Weights of a small GPT-style language model, trained from scratch on English Wikipedia.
Training: a variant of Muon for these matrices, 317M tokens, 4839 steps.
Each number is 50 + 10 x the weight over its row's rms, rounded and kept within 0 to 99. Layers, rows and columns count from 0. The size before them is the row's rms in percent of the matrix's.

# up: layer 3 MLP up, 704x256, rms 0.171, rows 91-125, columns 0-63
# down: layer 3 MLP down (transposed), 704x256, rms 0.171, rows 91-125, columns 0-63
# gate: layer 3 MLP gate, 704x256, rms 0.165, rows 92-126, columns 0-63
up91 105:36 44 33 49 51 30 54 49 56 59 47 48 55 30 46 51 51 34 51 52 39 40 43 74 56 55 75 67 44 52 47 39 43 50 42 38 46 46 57 48 66 66 58 51 44 50 63 49 33 58 50 54 44 39 61 47 52 60 46 69 43 48 58 62
down91 102:37 41 46 67 53 48 54 53 59 49 62 37 39 67 35 54 46 50 54 39 68 41 41 62 52 44 52 60 46 51 65 60 29 39 50 39 67 53 43 50 50 40 43 58 52 47 70 41 41 54 52 43 52 45 60 45 55 55 53 45 55 59 51 45
gate92 098:50 37 60 46 53 56 45 55 40 58 66 44 38 60 61 34 57 58 35 30 62 42 57 36 51 70 35 47 44 61 31 43 37 53 51 64 53 48 53 41 57 48 40 49 46 41 57 57 39 58 39 56 70 40 60 40 33 39 48 50 41 56 33 61
up92 096:52 41 34 63 39 59 59 36 47 33 44 43 40 59 58 59 57 50 59 63 65 46 32 40 56 76 50 44 64 50 55 44 64 64 35 48 52 66 44 55 53 55 49 44 37 60 58 54 60 52 43 42 54 47 48 46 36 67 55 54 37 50 46 64
down92 101:66 55 50 32 49 46 46 62 52 32 55 38 61 48 49 43 70 45 48 57 52 58 46 55 52 22 37 49 35 61 41 64 55 52 66 54 52 38 48 42 40 47 44 53 45 40 64 51 60 53 59 58 50 32 59 45 47 40 62 49 51 42 58 58
gate93 105:50 54 41 43 40 48 41 68 39 40 39 45 51 56 31 61 33 49 38 36 74 42 56 53 52 53 40 21 44 38 50 54 54 34 50 41 64 74 49 52 45 54 35 40 44 49 53 61 56 43 41 41 42 37 63 55 58 51 47 49 41 49 52 48
up93 103:47 55 50 59 49 62 36 44 34 54 46 66 58 39 43 71 47 55 46 42 58 54 41 59 57 56 31 45 47 50 47 51 43 48 46 41 52 57 44 29 43 61 35 54 60 35 46 67 32 40 46 56 42 43 59 57 43 39 70 55 61 66 62 47
down93 101:56 57 44 69 55 56 52 47 35 63 46 44 46 49 62 49 64 61 72 30 51 54 41 52 55 38 43 56 41 44 33 57 48 41 45 44 48 55 60 53 46 55 58 64 62 41 42 58 58 48 42 46 48 55 52 54 57 58 63 47 64 47 55 40
gate94 097:55 58 60 58 23 46 55 47 50 31 33 44 51 47 45 58 57 47 60 45 55 45 51 53 55 46 50 33 47 63 47 33 52 47 28 59 33 34 72 34 37 49 38 44 38 55 57 49 61 64 56 55 60 44 59 45 54 41 42 50 43 67 47 66
up94 100:63 60 42 32 48 69 44 52 41 72 54 53 56 41 61 48 49 63 70 48 46 48 39 52 54 52 45 53 60 51 50 74 41 57 49 52 49 42 46 37 59 50 42 68 45 65 62 51 44 51 51 55 63 50 41 34 44 54 56 63 44 54 31 52
down94 099:53 32 44 44 45 29 60 56 48 42 39 48 64 54 53 38 49 32 54 35 59 37 53 58 55 59 37 69 55 58 53 64 54 50 57 53 72 71 54 45 56 50 46 58 59 51 51 37 56 35 57 58 34 40 52 40 47 54 44 45 68 53 56 48
gate95 098:41 54 50 51 59 37 66 71 28 63 43 52 57 63 62 47 64 69 52 50 48 51 52 49 54 57 55 57 55 48 44 52 65 48 55 46 62 58 33 61 55 44 40 46 52 37 61 55 59 45 44 37 67 52 53 44 49 47 35 65 38 34 67 38
up95 099:55 48 67 32 54 51 36 59 49 46 51 56 63 58 56 43 44 65 51 54 50 50 48 61 48 48 61 86 44 56 36 47 60 57 36 51 49 65 50 42 40 49 40 46 52 33 46 64 45 37 63 42 58 66 62 55 47 34 56 64 47 50 58 58
down95 096:27 46 53 50 56 57 51 49 79 54 46 51 43 48 45 53 42 34 71 50 34 51 52 51 64 55 39 46 38 47 48 63 36 42 52 52 56 31 55 46 32 52 29 50 62 36 63 54 52 44 52 58 44 50 59 71 51 49 29 40 47 67 68 36
gate96 099:60 37 49 47 47 58 59 54 60 46 48 58 34 52 47 24 51 48 47 58 46 54 54 66 54 42 44 49 51 47 44 56 47 45 45 50 54 35 59 62 74 37 39 36 64 40 49 48 59 44 41 26 59 40 50 39 56 51 56 58 29 66 45 52
up96 096:66 39 64 49 37 55 53 66 55 46 54 53 47 45 23 51 42 53 36 43 38 58 56 53 47 65 59 51 40 48 47 68 45 45 55 44 38 52 60 65 67 70 33 65 46 60 53 51 57 49 50 44 42 45 58 36 58 40 60 39 60 64 56 50
down96 099:60 50 56 40 49 43 17 49 49 63 53 29 37 38 28 69 33 59 40 39 62 47 57 57 62 32 59 49 47 45 44 76 58 37 68 37 52 47 55 45 55 38 42 51 40 58 51 35 55 49 32 48 42 49 62 53 56 30 54 55 57 48 54 61
gate97 097:52 37 45 35 38 36 56 56 49 67 57 60 56 63 69 55 59 45 62 45 41 41 40 56 39 51 39 56 63 48 38 61 41 52 58 42 59 44 41 44 45 46 63 60 57 54 59 44 57 55 49 45 40 78 43 47 27 41 53 70 42 48 55 44
up97 101:47 38 44 45 34 37 82 52 50 49 51 54 63 68 67 57 36 41 41 53 43 38 60 40 54 39 54 58 59 37 39 61 42 51 35 65 55 61 56 49 51 54 41 57 52 58 61 59 57 52 60 45 36 48 62 55 39 30 35 56 46 69 47 46
down97 102:44 49 50 56 46 59 48 65 75 49 56 51 45 46 47 51 50 53 56 58 55 57 49 50 56 54 65 71 48 55 46 50 68 40 37 47 54 63 39 54 34 46 44 53 56 62 44 54 49 61 65 63 45 49 45 49 30 45 55 56 32 62 56 50
gate98 098:50 37 35 33 68 42 59 47 40 43 62 47 36 69 44 47 48 35 50 54 64 70 41 55 56 45 60 47 52 53 52 52 69 48 46 51 55 50 46 42 57 40 59 46 30 37 39 51 31 38 39 59 33 67 56 39 56 44 46 54 54 73 52 47
up98 107:65 53 48 50 73 63 60 33 30 43 35 49 39 71 34 48 63 47 57 52 42 58 52 57 38 38 58 64 63 64 44 56 45 38 59 18 48 50 58 53 49 55 44 44 43 53 50 68 49 45 38 42 38 47 57 45 45 63 44 45 69 53 47 46
down98 105:51 31 42 32 66 62 54 55 41 53 39 47 57 50 39 44 66 66 57 81 44 45 67 53 35 44 72 43 67 49 55 59 46 61 48 52 49 47 51 52 42 54 59 44 47 43 42 59 57 60 66 39 54 48 68 41 55 39 44 49 52 57 53 45
gate99 079:53 56 48 61 64 75 53 30 32 55 46 70 28 41 50 23 60 46 67 62 62 73 68 42 50 35 34 38 68 44 34 59 43 51 56 40 57 42 37 52 45 61 53 51 46 42 56 53 52 50 67 43 47 40 46 62 54 52 39 64 60 31 71 58
up99 079:58 57 44 63 62 69 41 33 40 66 45 67 30 34 38 46 59 38 56 54 54 49 63 46 44 41 40 48 60 45 46 42 40 49 58 38 57 36 50 55 53 63 52 58 48 47 50 58 43 43 63 51 39 33 38 57 42 53 43 59 65 35 59 47
down99 087:54 45 62 50 61 75 41 50 76 60 45 62 41 35 36 58 31 53 43 57 49 57 46 55 52 50 50 48 46 56 49 41 58 51 53 30 43 40 50 37 54 52 60 39 51 47 34 44 33 59 43 50 63 47 53 41 56 45 66 39 46 41 57 63
gate100 097:53 54 52 52 34 47 65 46 46 44 51 46 56 62 41 66 53 38 56 47 55 42 67 77 41 40 67 34 57 60 56 48 48 41 49 53 54 61 37 73 56 44 39 47 46 48 53 52 60 51 39 43 59 41 47 64 58 59 47 66 44 63 57 63
up100 095:47 55 50 41 56 50 53 44 59 62 52 61 60 52 49 45 49 45 57 48 33 58 24 68 47 55 45 46 49 49 51 57 39 62 58 61 65 40 60 35 42 50 54 38 42 52 55 55 55 46 40 54 52 67 55 52 50 60 27 45 36 68 36 39
down100 099:39 33 53 49 64 47 51 60 70 45 39 39 57 43 54 55 38 47 65 49 25 59 38 16 54 73 59 44 46 48 43 44 37 42 27 46 53 41 39 37 46 43 43 53 64 41 47 56 63 39 56 51 51 52 41 46 64 47 41 48 55 60 54 52
gate101 100:59 56 47 70 31 49 48 40 46 69 44 57 59 41 57 46 43 53 59 44 42 40 46 45 53 70 56 68 48 61 68 48 56 59 25 55 67 56 66 58 52 43 55 43 52 44 55 63 59 51 50 38 56 60 54 49 52 65 46 43 54 46 35 44
up101 101:46 63 43 53 46 66 56 59 46 61 56 47 53 45 38 59 65 41 52 37 64 37 57 40 55 60 49 49 50 55 44 54 46 51 54 58 61 52 49 43 66 48 58 35 59 67 54 48 64 45 54 62 45 48 63 44 66 56 61 42 42 42 40 58
down101 101:49 58 52 53 72 45 41 28 57 37 53 55 40 43 49 43 61 59 40 52 63 55 49 52 40 52 52 54 35 55 59 54 39 40 56 50 51 54 41 58 58 37 60 55 60 31 57 55 40 57 58 42 62 53 41 54 50 48 52 62 54 65 59 47
gate102 102:55 47 52 56 53 28 49 72 36 53 34 50 67 53 65 51 57 43 35 51 73 55 57 59 45 47 53 40 39 56 37 44 60 50 52 32 40 53 47 58 36 49 53 52 43 39 42 42 56 54 48 61 44 57 59 35 55 52 45 56 54 48 34 57
up102 096:53 61 52 36 45 37 50 53 36 60 57 41 46 48 52 61 56 29 50 48 43 35 49 62 36 49 74 48 54 49 54 50 64 43 63 57 63 66 48 53 73 70 48 42 51 62 41 50 38 49 39 58 50 36 44 52 47 54 51 44 40 50 46 35
down102 098:47 55 45 57 64 45 46 63 52 37 51 40 57 37 55 34 30 57 46 53 54 71 66 43 69 54 51 53 40 37 65 51 55 53 40 61 44 47 45 62 47 47 56 44 46 47 54 56 45 51 44 58 37 55 60 42 46 33 26 56 63 54 58 52
gate103 102:48 50 49 50 50 43 39 46 60 62 69 36 49 58 54 72 66 47 44 17 51 49 52 55 57 56 38 39 39 49 62 54 47 39 49 43 58 51 45 38 67 60 40 47 41 65 61 60 49 50 52 50 74 42 67 36 50 37 36 64 38 56 23 43
up103 097:45 57 59 67 65 50 57 50 47 46 43 57 48 30 55 62 31 53 59 62 53 47 38 62 47 44 63 47 42 31 54 46 50 33 55 51 48 54 52 60 55 62 58 59 60 47 60 57 46 48 52 38 62 49 31 63 54 43 36 39 41 66 50 40
down103 103:48 43 50 54 36 54 58 50 51 55 64 45 37 60 44 44 51 40 41 61 89 55 54 51 45 59 49 41 55 51 40 55 54 49 75 55 36 53 53 58 61 50 47 60 59 46 50 59 45 46 55 51 61 52 63 36 55 31 48 32 58 37 57 44
gate104 098:57 49 44 47 36 48 40 51 58 42 39 55 48 48 49 47 61 55 45 56 58 47 48 44 52 48 41 60 48 40 42 39 49 61 41 42 45 50 45 65 50 61 42 45 48 45 46 58 64 46 56 42 57 61 46 61 58 45 53 48 24 47 53 55
up104 096:53 46 58 64 42 55 67 48 53 70 58 65 50 55 42 50 59 35 40 60 50 40 32 63 51 32 60 41 51 53 60 70 52 38 46 27 52 28 56 46 44 62 47 70 55 43 48 62 54 53 51 56 41 60 56 53 55 51 28 48 60 64 45 45
down104 101:45 32 54 51 47 63 62 37 52 53 50 31 56 38 44 58 44 25 52 45 54 34 59 55 65 59 62 44 57 56 56 49 48 56 48 50 56 49 63 66 55 44 35 53 48 31 61 54 46 61 39 32 37 40 61 75 59 47 47 59 47 46 49 67
gate105 105:35 62 52 46 46 59 48 54 66 54 55 40 42 47 56 41 62 50 41 43 77 49 43 45 44 50 65 61 51 39 44 29 45 49 52 33 47 56 43 58 51 38 32 38 52 62 62 43 74 50 54 54 65 45 44 45 45 61 51 56 53 46 43 36
up105 102:51 57 63 41 41 52 40 45 51 62 35 55 54 36 56 58 58 55 52 44 54 54 54 46 52 58 27 59 44 43 72 50 52 42 47 60 42 54 42 61 57 59 60 76 36 36 44 45 45 60 59 61 41 57 60 61 71 31 45 41 57 46 34 49
down105 100:46 43 50 54 68 50 49 52 48 50 40 49 38 51 49 59 47 49 45 62 38 32 46 35 51 40 63 43 61 53 71 68 29 37 63 60 42 56 62 44 60 42 43 52 62 71 48 43 45 56 49 69 59 32 38 38 44 50 55 49 66 55 55 50
gate106 102:56 43 46 42 44 54 50 83 49 63 51 39 34 82 51 56 55 38 63 14 40 35 53 52 51 35 68 26 49 55 50 59 43 49 54 33 43 47 66 51 64 46 51 60 65 48 57 39 41 46 53 54 46 59 46 60 58 43 52 24 41 56 45 56
up106 106:52 39 58 52 67 44 36 57 54 35 46 55 50 52 43 42 48 59 53 61 42 62 71 44 47 65 49 67 63 53 56 38 75 40 43 53 50 58 44 39 43 55 45 33 39 32 25 45 48 47 43 58 46 47 41 58 53 29 57 65 57 63 48 29
down106 104:55 46 39 42 58 42 59 50 41 57 47 40 60 53 53 64 67 55 67 59 51 54 65 41 52 66 60 44 38 54 49 54 39 45 51 59 57 72 31 54 22 54 53 42 37 45 50 59 37 54 68 69 50 44 41 63 47 41 46 46 52 52 51 44
gate107 102:41 37 60 45 52 33 40 36 33 45 43 50 52 43 62 44 64 59 47 39 46 48 57 51 46 62 40 40 50 49 53 46 33 62 45 43 62 51 55 45 61 41 48 56 62 52 51 55 44 58 41 60 57 54 47 41 79 41 51 59 32 20 50 36
up107 096:45 48 47 47 40 47 53 52 58 33 40 52 47 55 54 58 55 77 50 68 36 53 61 28 56 67 60 39 31 52 43 37 38 47 39 38 51 52 46 37 53 30 59 55 61 47 51 52 55 55 45 51 57 61 38 47 68 49 53 45 55 24 50 47
down107 102:43 61 53 67 35 49 44 31 38 54 57 73 41 55 65 58 41 47 57 52 64 59 47 51 61 56 27 50 38 62 42 47 60 44 40 65 52 66 44 32 59 65 58 46 59 35 61 47 48 53 36 53 47 64 57 39 74 59 54 27 32 43 58 44
gate108 104:35 55 68 62 53 42 55 43 55 54 51 36 43 51 60 49 41 57 32 59 53 59 67 42 60 37 78 51 42 62 50 29 36 63 58 57 52 56 42 40 41 47 60 54 47 42 52 40 44 39 50 73 45 53 62 57 52 54 60 53 40 51 45 66
up108 109:42 45 50 47 60 53 60 50 43 57 72 53 50 37 43 45 45 38 51 58 53 53 62 46 44 36 66 36 46 53 41 69 47 71 42 38 53 70 58 60 52 48 45 31 50 47 62 54 51 47 52 57 56 48 51 42 59 61 47 49 60 43 44 64
down108 109:41 70 42 54 51 38 60 54 54 38 25 59 49 47 44 46 51 44 57 51 57 62 37 58 49 55 35 51 46 59 34 40 53 48 48 31 71 51 53 62 44 45 60 57 48 52 47 37 65 39 44 51 76 71 39 66 60 48 57 47 58 51 43 57
gate109 103:47 56 51 44 65 55 46 40 51 52 46 44 50 52 72 42 58 56 51 41 71 44 51 54 49 42 56 42 51 68 46 61 62 66 59 54 28 49 50 49 31 36 64 60 46 63 73 52 50 39 51 39 36 36 30 46 72 40 58 64 69 47 30 58
up109 111:50 45 43 57 47 44 49 56 45 68 56 55 45 52 54 53 59 47 62 49 36 45 45 56 33 40 39 50 35 48 34 46 48 46 52 56 39 51 41 52 74 58 43 70 75 51 43 34 36 61 57 49 66 50 37 46 26 66 52 49 57 60 47 48
down109 108:62 59 55 49 43 50 54 24 46 49 51 35 38 55 46 50 44 63 60 52 50 66 49 31 58 63 55 64 43 47 55 46 58 73 39 38 58 52 48 62 58 38 46 54 52 48 55 48 42 47 51 38 33 61 40 54 54 60 25 29 46 43 62 55
gate110 101:49 44 50 55 72 51 55 49 52 60 57 40 50 48 53 55 48 56 65 45 31 56 41 60 65 48 60 51 60 70 48 36 48 52 59 53 38 54 44 51 49 45 66 69 46 63 37 46 62 56 54 40 50 46 50 44 58 59 48 48 37 50 53 46
up110 100:60 44 31 48 41 56 27 28 58 68 46 52 56 62 71 48 43 44 39 63 40 43 62 57 56 57 43 61 45 46 60 29 53 58 70 60 50 51 32 52 48 42 49 57 59 55 55 45 32 42 69 44 50 45 31 46 56 55 50 45 52 42 55 63
down110 101:56 33 60 46 46 49 39 56 21 55 51 42 57 47 59 39 68 51 38 58 59 58 62 57 51 62 50 47 41 35 57 49 65 41 38 48 40 40 51 50 54 54 37 48 45 49 34 52 42 57 56 55 41 62 38 53 41 24 36 40 57 39 54 48
gate111 104:28 54 59 57 52 29 54 51 44 54 51 35 40 48 60 53 61 54 46 34 56 27 42 60 63 63 55 44 51 68 47 38 56 48 60 56 54 43 72 48 51 63 58 58 40 52 57 49 48 41 51 41 42 44 71 36 60 51 65 39 43 42 68 43
up111 109:70 63 50 61 47 70 58 44 39 58 50 55 50 59 55 50 61 47 41 73 39 47 42 35 38 56 52 38 46 69 56 45 55 50 52 43 41 56 66 57 47 57 54 57 65 61 64 48 59 45 73 47 60 58 37 59 46 26 25 34 53 55 40 56
down111 107:54 61 50 38 42 43 48 50 58 57 49 40 50 51 57 60 42 49 37 41 60 63 42 57 39 60 41 53 65 44 53 54 36 57 69 42 46 58 62 56 67 54 54 64 48 43 57 37 15 50 50 61 39 41 60 54 57 46 48 50 46 59 61 52
gate112 097:52 39 42 48 40 39 44 49 45 52 40 62 51 34 57 51 53 28 42 54 54 44 59 45 43 55 53 46 57 50 47 46 56 58 62 57 54 46 50 40 45 52 52 57 66 34 50 58 37 49 51 40 61 35 30 48 40 45 35 44 42 36 27 55
up112 086:40 51 72 54 49 57 56 58 52 42 54 45 65 55 49 40 45 49 52 47 59 69 50 85 63 44 56 52 50 48 64 48 38 28 45 46 62 51 48 55 65 41 33 36 21 43 58 59 36 42 55 63 48 61 68 33 63 61 61 41 57 42 59 48
down112 092:44 41 36 47 53 55 58 44 59 47 60 52 49 72 52 46 31 49 49 60 68 50 59 62 46 46 50 47 44 47 55 50 35 59 46 53 49 40 50 54 71 50 29 67 50 64 52 50 50 38 52 37 54 61 38 50 73 51 37 37 50 56 59 39
gate113 098:67 37 53 79 58 36 76 55 57 54 42 39 57 42 39 46 40 32 48 60 48 55 58 55 41 54 61 47 34 29 49 52 54 47 49 42 45 50 68 53 47 46 44 42 40 50 37 58 43 53 27 48 42 59 59 67 58 37 72 52 37 58 54 39
up113 102:29 51 38 40 48 68 34 64 55 53 51 60 61 47 49 55 48 51 41 47 49 53 48 48 47 50 31 45 48 34 71 40 60 43 50 52 57 54 45 40 40 69 37 48 48 42 28 56 31 56 66 49 50 71 47 48 65 66 63 50 44 71 43 41
down113 102:52 35 57 57 59 51 33 39 49 56 30 40 51 55 51 69 60 44 35 51 48 41 49 51 59 48 55 45 57 59 57 40 48 46 41 53 43 45 48 44 49 49 35 41 38 39 33 44 47 51 61 56 57 74 39 40 42 37 74 54 57 68 48 46
gate114 106:43 39 54 63 47 45 49 52 49 37 49 73 62 52 50 39 52 35 49 49 50 42 62 50 44 48 33 38 60 53 47 40 59 48 48 45 47 46 32 64 40 48 43 77 45 55 54 52 52 24 33 61 56 49 38 53 41 46 54 48 58 46 46 41
up114 101:35 67 64 41 52 69 33 54 46 66 54 28 61 35 54 41 55 44 56 61 71 47 51 62 52 41 67 54 40 38 34 77 26 53 51 41 59 52 38 46 47 58 64 52 68 57 56 61 40 69 54 62 54 42 47 58 48 54 41 41 51 48 51 32
down114 101:57 34 56 50 61 45 46 48 56 53 62 52 64 21 58 44 50 29 65 55 60 53 50 52 58 34 62 58 42 63 58 66 63 35 54 45 34 40 54 56 57 55 56 46 41 37 39 50 55 60 56 60 72 41 49 45 66 46 52 50 69 33 65 52
gate115 102:51 39 56 41 42 58 76 52 65 47 38 53 46 60 45 57 48 48 30 41 28 41 55 59 53 47 41 41 65 57 47 54 56 53 55 45 51 50 40 69 57 70 40 61 67 48 58 38 61 47 62 63 54 56 44 49 38 59 52 46 50 58 55 51
up115 104:54 61 62 55 50 54 42 59 42 52 35 45 43 45 56 47 41 46 51 59 56 41 45 58 70 48 46 43 47 47 45 47 64 50 34 60 52 49 60 45 56 53 47 39 46 42 56 51 69 50 62 55 42 52 57 32 53 29 47 54 36 42 59 32
down115 107:68 40 66 68 69 54 60 59 44 42 50 55 34 36 49 56 41 52 61 53 69 50 50 47 58 54 60 46 57 48 59 46 45 28 47 52 53 72 73 52 48 52 59 59 43 44 55 35 67 48 35 57 53 33 58 37 49 38 54 53 58 39 39 59
gate116 094:56 44 46 45 80 78 57 54 25 45 57 57 48 43 51 46 45 46 53 52 51 41 62 61 51 59 58 22 29 44 52 59 59 37 51 52 34 52 38 46 52 37 34 52 50 60 44 41 43 39 36 47 69 50 45 40 38 64 59 45 56 49 38 47
up116 096:50 61 48 54 44 40 44 42 47 52 48 42 59 61 39 58 50 41 48 36 37 41 57 60 59 48 45 78 34 51 60 47 28 39 68 32 43 70 49 50 33 66 58 50 55 49 65 53 46 48 50 62 34 49 60 44 28 46 66 26 49 51 43 58
down116 097:42 34 55 60 67 59 49 43 55 59 56 63 71 30 25 48 41 56 42 45 45 47 47 43 32 48 43 62 44 75 29 39 53 40 60 58 44 48 33 36 47 44 45 65 56 49 49 53 44 47 56 49 62 48 44 32 42 60 51 59 64 52 24 40
gate117 096:52 60 31 58 36 43 64 55 55 59 54 47 50 49 62 53 42 53 49 45 39 44 70 59 44 38 52 42 52 61 45 64 40 56 39 56 41 59 57 52 42 74 27 41 51 63 45 69 42 56 43 47 50 41 50 31 46 51 44 54 63 56 56 54
up117 098:66 48 35 48 66 54 46 78 44 53 60 42 42 48 64 35 36 55 59 51 64 49 65 51 66 51 35 45 41 54 37 41 45 64 64 55 41 51 62 50 51 40 44 68 51 71 57 56 50 54 54 28 46 61 32 48 37 64 66 59 54 50 56 42
down117 097:65 46 38 30 77 61 73 55 50 47 45 50 49 47 40 51 58 63 47 58 51 40 61 45 70 32 55 40 39 62 44 65 65 62 63 31 45 53 76 50 51 59 45 62 33 31 53 52 67 54 46 49 64 53 49 60 48 49 61 51 38 50 51 47
gate118 104:59 44 60 49 64 52 50 42 46 40 57 47 45 59 50 72 54 44 62 38 54 59 57 45 50 59 48 59 32 55 57 62 54 33 45 60 43 58 49 46 53 55 54 46 49 48 63 64 41 46 55 60 50 47 63 42 60 47 38 60 73 49 62 39
up118 101:60 47 64 36 52 54 42 62 40 58 36 61 45 48 62 53 43 68 46 58 40 46 37 68 37 43 63 67 56 38 65 40 71 57 42 60 55 66 38 51 62 52 48 50 59 50 45 56 29 25 46 42 62 66 58 37 44 27 48 48 69 68 62 31
down118 104:62 42 44 38 51 41 40 49 53 71 52 42 51 45 46 40 71 39 51 44 56 44 61 51 58 59 62 68 36 46 40 47 55 38 56 46 49 46 60 52 52 61 68 50 73 46 40 64 43 30 30 53 37 56 51 60 64 52 42 49 45 33 43 49
gate119 100:57 44 41 56 53 51 62 50 36 52 54 72 56 54 47 50 52 41 43 36 45 27 53 57 41 54 60 40 60 43 48 50 51 57 40 70 44 50 36 57 30 54 58 62 56 56 39 65 60 38 41 56 60 41 44 39 49 44 52 43 38 50 69 57
up119 099:47 43 46 33 60 61 38 39 49 40 37 62 52 49 56 46 59 58 48 57 35 50 36 32 48 57 55 57 63 68 53 39 71 46 54 43 42 29 58 44 33 50 50 44 55 50 59 59 49 52 67 57 31 51 77 51 42 54 40 54 43 43 43 51
down119 102:35 56 46 50 53 42 37 46 60 59 78 46 55 51 50 47 60 45 46 50 37 55 61 42 62 48 41 48 40 73 52 71 58 44 48 41 59 53 49 34 50 42 57 46 45 48 46 42 29 73 58 53 39 66 73 46 53 58 60 46 69 61 55 44
gate120 108:73 50 62 43 42 57 58 45 27 44 42 62 45 39 45 47 42 35 41 47 45 60 49 56 50 48 76 49 31 64 56 45 63 39 58 64 57 49 53 48 55 50 48 46 57 40 52 49 78 51 53 55 49 59 51 60 55 54 59 43 43 52 45 51
up120 110:48 49 48 55 63 49 49 68 32 49 44 60 54 51 51 54 38 49 47 49 46 46 60 59 42 49 35 43 59 38 30 62 59 34 36 56 48 41 40 44 63 27 59 51 52 52 46 45 52 44 42 56 46 47 54 44 49 54 62 43 30 34 57 42
down120 108:28 77 52 68 52 62 47 47 58 46 61 56 37 53 47 46 50 49 25 66 51 46 48 37 66 46 52 59 37 59 45 47 44 38 39 24 50 32 50 47 42 29 54 47 52 58 48 38 59 46 53 51 46 61 58 38 45 62 62 66 46 43 46 39
gate121 099:24 50 37 33 63 46 47 56 46 50 32 38 60 60 53 53 58 59 39 40 47 48 41 56 46 32 25 48 55 48 51 56 46 58 45 50 45 49 49 67 59 44 55 44 47 49 68 44 71 43 45 68 56 55 59 51 56 55 45 47 47 46 63 42
up121 098:34 52 62 51 63 61 52 58 35 37 54 44 44 51 48 57 43 48 53 52 42 51 45 35 51 56 71 53 53 62 45 61 46 54 43 58 39 56 58 57 43 32 55 44 50 77 52 46 62 74 49 83 42 33 40 47 42 25 49 55 60 41 45 52
down121 100:51 53 32 52 56 45 33 50 55 47 53 42 28 51 36 61 42 60 39 50 42 53 46 54 58 56 45 58 55 34 33 40 45 60 39 42 42 62 52 57 59 52 58 42 42 48 49 60 46 45 54 50 39 44 42 48 63 71 69 44 53 47 32 54
gate122 100:46 58 50 40 52 33 54 35 37 55 71 66 40 59 49 52 58 57 53 42 21 49 37 73 50 41 48 57 57 55 65 52 64 45 44 53 53 48 54 66 58 33 61 43 54 50 39 54 53 60 36 41 54 44 48 54 50 34 48 62 46 48 53 48
up122 099:54 51 67 40 45 56 60 32 58 62 49 68 52 58 49 53 36 51 47 51 62 53 56 48 45 52 60 64 76 57 58 67 58 61 42 49 54 51 38 44 38 37 48 48 49 68 57 54 52 45 46 49 67 42 48 31 29 61 51 61 56 47 48 55
down122 093:63 55 44 56 67 49 43 69 38 50 62 37 47 62 46 26 44 50 50 40 60 40 54 41 53 41 64 55 53 53 41 43 41 39 40 61 51 50 62 58 50 49 63 47 63 44 46 41 41 59 52 64 55 55 59 48 38 47 62 55 41 44 57 50
gate123 102:50 40 44 49 59 63 48 48 39 54 46 50 41 61 47 38 43 61 31 64 54 60 50 55 31 41 60 33 46 52 43 33 67 44 41 47 36 46 59 56 44 35 67 39 53 62 56 46 51 38 35 62 38 50 43 60 55 51 59 53 36 54 45 42
up123 100:53 35 61 57 48 30 49 49 52 59 38 33 50 49 64 60 39 55 43 43 48 46 57 56 62 42 54 34 51 41 70 43 40 55 40 50 45 44 48 53 49 63 45 41 69 51 42 35 52 51 42 66 55 57 42 40 55 32 53 50 41 43 66 48
down123 102:43 35 43 37 40 42 54 51 36 46 46 31 52 55 46 45 63 43 58 46 47 70 35 40 42 53 48 41 49 42 53 52 64 47 42 56 52 41 41 50 40 55 47 44 14 52 64 43 39 55 52 52 31 33 47 46 59 79 64 48 43 47 46 51
gate124 099:42 64 60 40 65 51 53 66 67 37 59 49 45 46 39 30 46 39 49 41 38 51 50 43 46 57 67 57 55 49 65 34 41 37 49 59 54 52 55 49 50 43 59 59 59 37 67 45 64 40 62 43 52 54 60 68 34 54 48 36 53 47 51 46
up124 097:46 49 52 40 52 46 61 60 64 57 34 63 74 46 49 54 48 56 75 52 54 65 37 56 55 55 66 32 49 43 50 43 50 55 35 57 65 54 75 58 56 53 54 54 44 25 55 64 80 60 57 48 41 41 43 26 58 52 57 39 38 41 47 29
down124 097:46 64 67 61 32 48 70 52 61 50 42 54 55 60 55 57 54 59 54 54 48 67 75 42 52 39 40 49 66 53 51 32 46 48 39 51 43 69 72 50 56 60 59 45 54 64 46 48 62 52 52 72 60 51 26 57 70 45 59 28 55 59 57 44
gate125 100:35 48 50 37 68 61 43 31 56 42 52 77 51 58 54 40 61 61 51 54 41 37 67 27 41 53 71 60 61 52 64 44 55 26 55 50 40 55 61 66 43 50 40 56 61 52 51 48 51 60 54 53 59 43 37 66 61 41 27 54 60 58 33 39
up125 102:66 43 53 51 45 42 59 50 49 39 52 61 61 33 68 57 44 43 56 59 62 48 53 49 59 45 40 55 45 65 49 48 64 53 44 52 35 48 49 57 45 55 33 45 51 44 66 74 51 53 34 38 66 22 54 70 52 62 50 52 37 51 60 51
down125 101:41 48 48 47 41 53 49 56 59 39 65 48 40 80 56 40 64 41 67 34 67 53 38 44 40 45 44 47 37 60 43 41 60 60 49 50 47 46 43 48 48 62 33 56 55 43 52 58 52 57 53 44 61 71 44 46 58 28 43 45 65 48 42 32
gate126 103:51 42 41 64 69 54 53 33 45 36 65 57 45 42 49 39 52 53 36 46 62 41 46 54 52 61 59 51 51 51 51 60 56 64 44 52 54 49 45 56 30 57 50 62 51 41 59 46 53 39 40 52 40 48 53 49 47 69 42 67 46 52 54 43